config.yaml
n_layer: 14
n_head: 2
positions: "learned"
decay_fraction: 0.415
final_lr_fraction: 0.0
Each number is 128 + 32 x the weight over its row's rms, rounded and kept within 0 to 255. Layers, rows and columns count from 0. Numbers have three digits each. The size before them is the row's rms in percent of the matrix's.

# layer 8 attention query, 64x64, rms 0.322, rows 0-21, columns 0-63
144:095122149090115185166130147159110132095121204135150160120148103141079109125124163088124045100095123118084145086098137127126190142138164145170144131169125174129122105110057125138183169099171085
142:089130198133146138133137131094232130109119107099059124115122103119114138134150147087164129055116137084109153108107106115089154094107135101125136125139121118109156117141162194221094164110166109
123:086141120147139144108105102163154127167073122116066192185128130090143158115103134136049099123127166142083144095104127174160054103120089143108132167161127144111128111125164158186124145152071076
126:127092118120099108187098164191110144129139079140081127146112091100108104146168126148092085132117101106130088102092145101120150145134088136050137142111156205114094141172112148181172213126154138
128:116122099141117107162115141099110172145133057149100107169090119124144143155191115170102134144163126112148097132131117145167118125132054142050118136114138150105100173212126142087104200182099087
098:089066142124131160142129108136096121151111189088161108129203142067130117100118153127135104103089103147140185128146156065091132163116197135181136120165159149095111104061159095155143118079102130
122:144147168120132156169118107135105123156160206128063131104150081191155122067100096071163041118062135128132122120084103109115167137107157111129127149175114132128181156147135109128153113100111084
153:122119095156126150154126152184085117195107109107074132095115121128163148048098168102124108095105085136161084109178120080115171165170157186099151109141108141135179145132169112144088130110102069
132:114160097133106137121137231123125161106157146201128124127145102108113032140156113128074104166155111115135086079109176103160152115139129136100174132078122145144073135121091146134161126147178166
144:096125059122141094134108054139110118156128163136186075150144158144154135125114167075088130128148145111072130153069122137133102176143159176134110170075109168158105105212109153156129154124088111
137:139104091126107134103100152182164101109119094158132154153120150067078075115130129162104110134135138150078118087088170140093114176160099165082141138096153127216139098078104169196118168159129130
139:123128080155106075162093152114060126165169140203166096134114097221114105107084106112189085120156100122117092153126176136122150129077142132129119142127168144156154117164123171111105178120107156
130:152146141151151130069132125107145093122097102091203103148106136151111114128054144100247167114165137131118139105150175144065084092126118086149126151164151108114150106119143139121080139127089164
147:090151151138128142052148126094149163099102164140136154076083122145160128147169110099086113110120065187103134100185167133126161152150112151201110153150138060103132152114088097150085155168170127
136:110120110165157115177126103073208156134135122160103110041143119113121143066136154148144130125170119118140104139145133068139148107117132156122140106104062101118194138167155183135126077159074081
132:124102132147125093143084095152148150142103135105154051129141135087129125112108165137164209124211137124148146160037134113082149104127124137122120177073157146141090106152139179148180110104157164
129:152128163133143174156122126126092098128151128109110152160098126122094162140147138130127100123107199091125115163087055126122141126158080147061105089122140166081114113152119072046210160150131081
131:138102100130124089136091071148101093164138075125075140128136142120129170151157129118099034158060149149113102155132119162147051162087137171125122121116117127173145129138148165141072181110085086
102:099127118115107173144185129112185133192072126147085115109143140181144113153140112094120089108125099169113137096082128183114113156119178093156151142168099134208133060109185127169088140126103104
134:102162162196132105049121115076110163141115136133115133125067140115202144074138140109036163158138134106155113111171159091139152082118113192139141154142130098089120174155132113134114104142153144
129:146120139131134114151129126116134119115156166129145108088205085114071084076142156151140122173151190119141126153024136069149137077122153120118158152092124172157114079118089198132137097121131139
141:117116133173141071095101119125131105125176098160134154130035119112105143157141088145169125132143072133108097133161152117102151082106095145162105101131135110093176151151128118211113153120093226
# layer 8 attention key, 64x64, rms 0.288, rows 0-20, columns 0-63
117:130133142089187146167092107113099114147114190099175199135182129133117091120150119110089092107120066127075105128129185062137149097148098081090086129152134154137123194115182124151101123133161126
149:054112145152155103128128110076171142099125174077109149131120101122120129128166140130178060140110065121180083119117105159116093095130164075053135157115186116126112116109158113201120130141130092
124:120069142134190152130109081134146153140150149125091113126118154143115079158134133224063133144110168140088137047131135140128160117111132142062117142143178118131111062150162128130078148116072099
107:132089108096205154197062134104125124145156160127174181147132105068134081093116096141102109145105091135131102171131117079112142095128070123094165142154170126164131116159152131110059143123180111
155:101135107114140140142123115138130140119207051157116077150123104079154084078121107162122143161130142195143152148144039108122136135118129159136152118107165086120093059174166107104107176155145090
096:156130104088202145168044098088132087113089151081204185092149131125117129127098121107096136136152078089146101121115180076134151121139081100118114153193146116182148139145146116117117154131129119
135:142116148128127151084136122097097135209135161132149136111132027197113114124143135123138034133124131093104129128113122158152139073104125133121085096164063141137139165147176151196147124156144109
159:149122118171085114119190120140122165212059098103135149099147095115106128097061086173121126177141135084121104100133119160125169146126154149134100075129156133125145146157119128178121147124172036
144:119098158093060148137158149162142176144163119169092144198174129124156073102163150089139117172108142149120131202148149113091145085105096161130134156113134139095107124126046137130087065110145158
139:185142105133089127145118088168104175179148157131110050144121172097134118141120167093102132122133136154070150109108119170163156097194112117214129107069143136106103122133157142157149147104056110
116:152055114164049098148201148175159151165134118119081145165101161120092095151132097144115158142111159173100131115101137152148129122152179202128174182108117143072113106104102113146080129115121130
142:169151160139089149163120186111088095167106103209142129116118109129220077112120120072141099156099105103105161161136127120169122125126088112142130149074094134095148092176159141177100182151107128
112:106183126215036080091192153133142116142106135139112106131069153145143134186125134105160162094121130117170182107100116155136101143148166137119095106073104131083130065115132115149110141125094134
137:102209120160091160073159081083169143127080089133091171141104139200097112142166097100139142123124100174102144123153146120122135122131194184143095132081153141133079184101128135127133170089112131
132:096177124106087094144141139084137136113155084084104135083164047146114127092136105157109166164158157078140080136181120172131108123148169125139165088100111101101162102124118111159157125191065076
100:169114102092174155189037125082115075110123193093179132128136151060147127121133134122122175099155070088170119134138132098097122125162071105125166171138185134164137106138131144145107112136125118
129:114139142131120120099131106202105113122185163060154069157097117125108124075140094162161050114160192145113144125123084108158116137130126126136131046157090179098080146132136090129134142146173109
126:150019137128135120118137119139111156141121125155065111122128116130125142128076117167079089171106175195087113137109097137200161134112148106134149119130129082183124115157157146138111210140082151
102:123055146149048125136188131131174131145130121165084110130132128148121095137113193141155080165117160174117151063146110201132123132138178111136059173098132084104107157135134164149133104095113133
141:119199133125142206058113072121153128129123134115084105119141099154138157126105136132107151153147103076160123146138120095118149131053134204147139107072228137112093130131097127127095121105100118
125:177115129095025101150128153131126081145184188134112076164164116129112139123160160114119128164139174097131103158090135143126137063117146149094169122121049112108148121073110098169137115176113129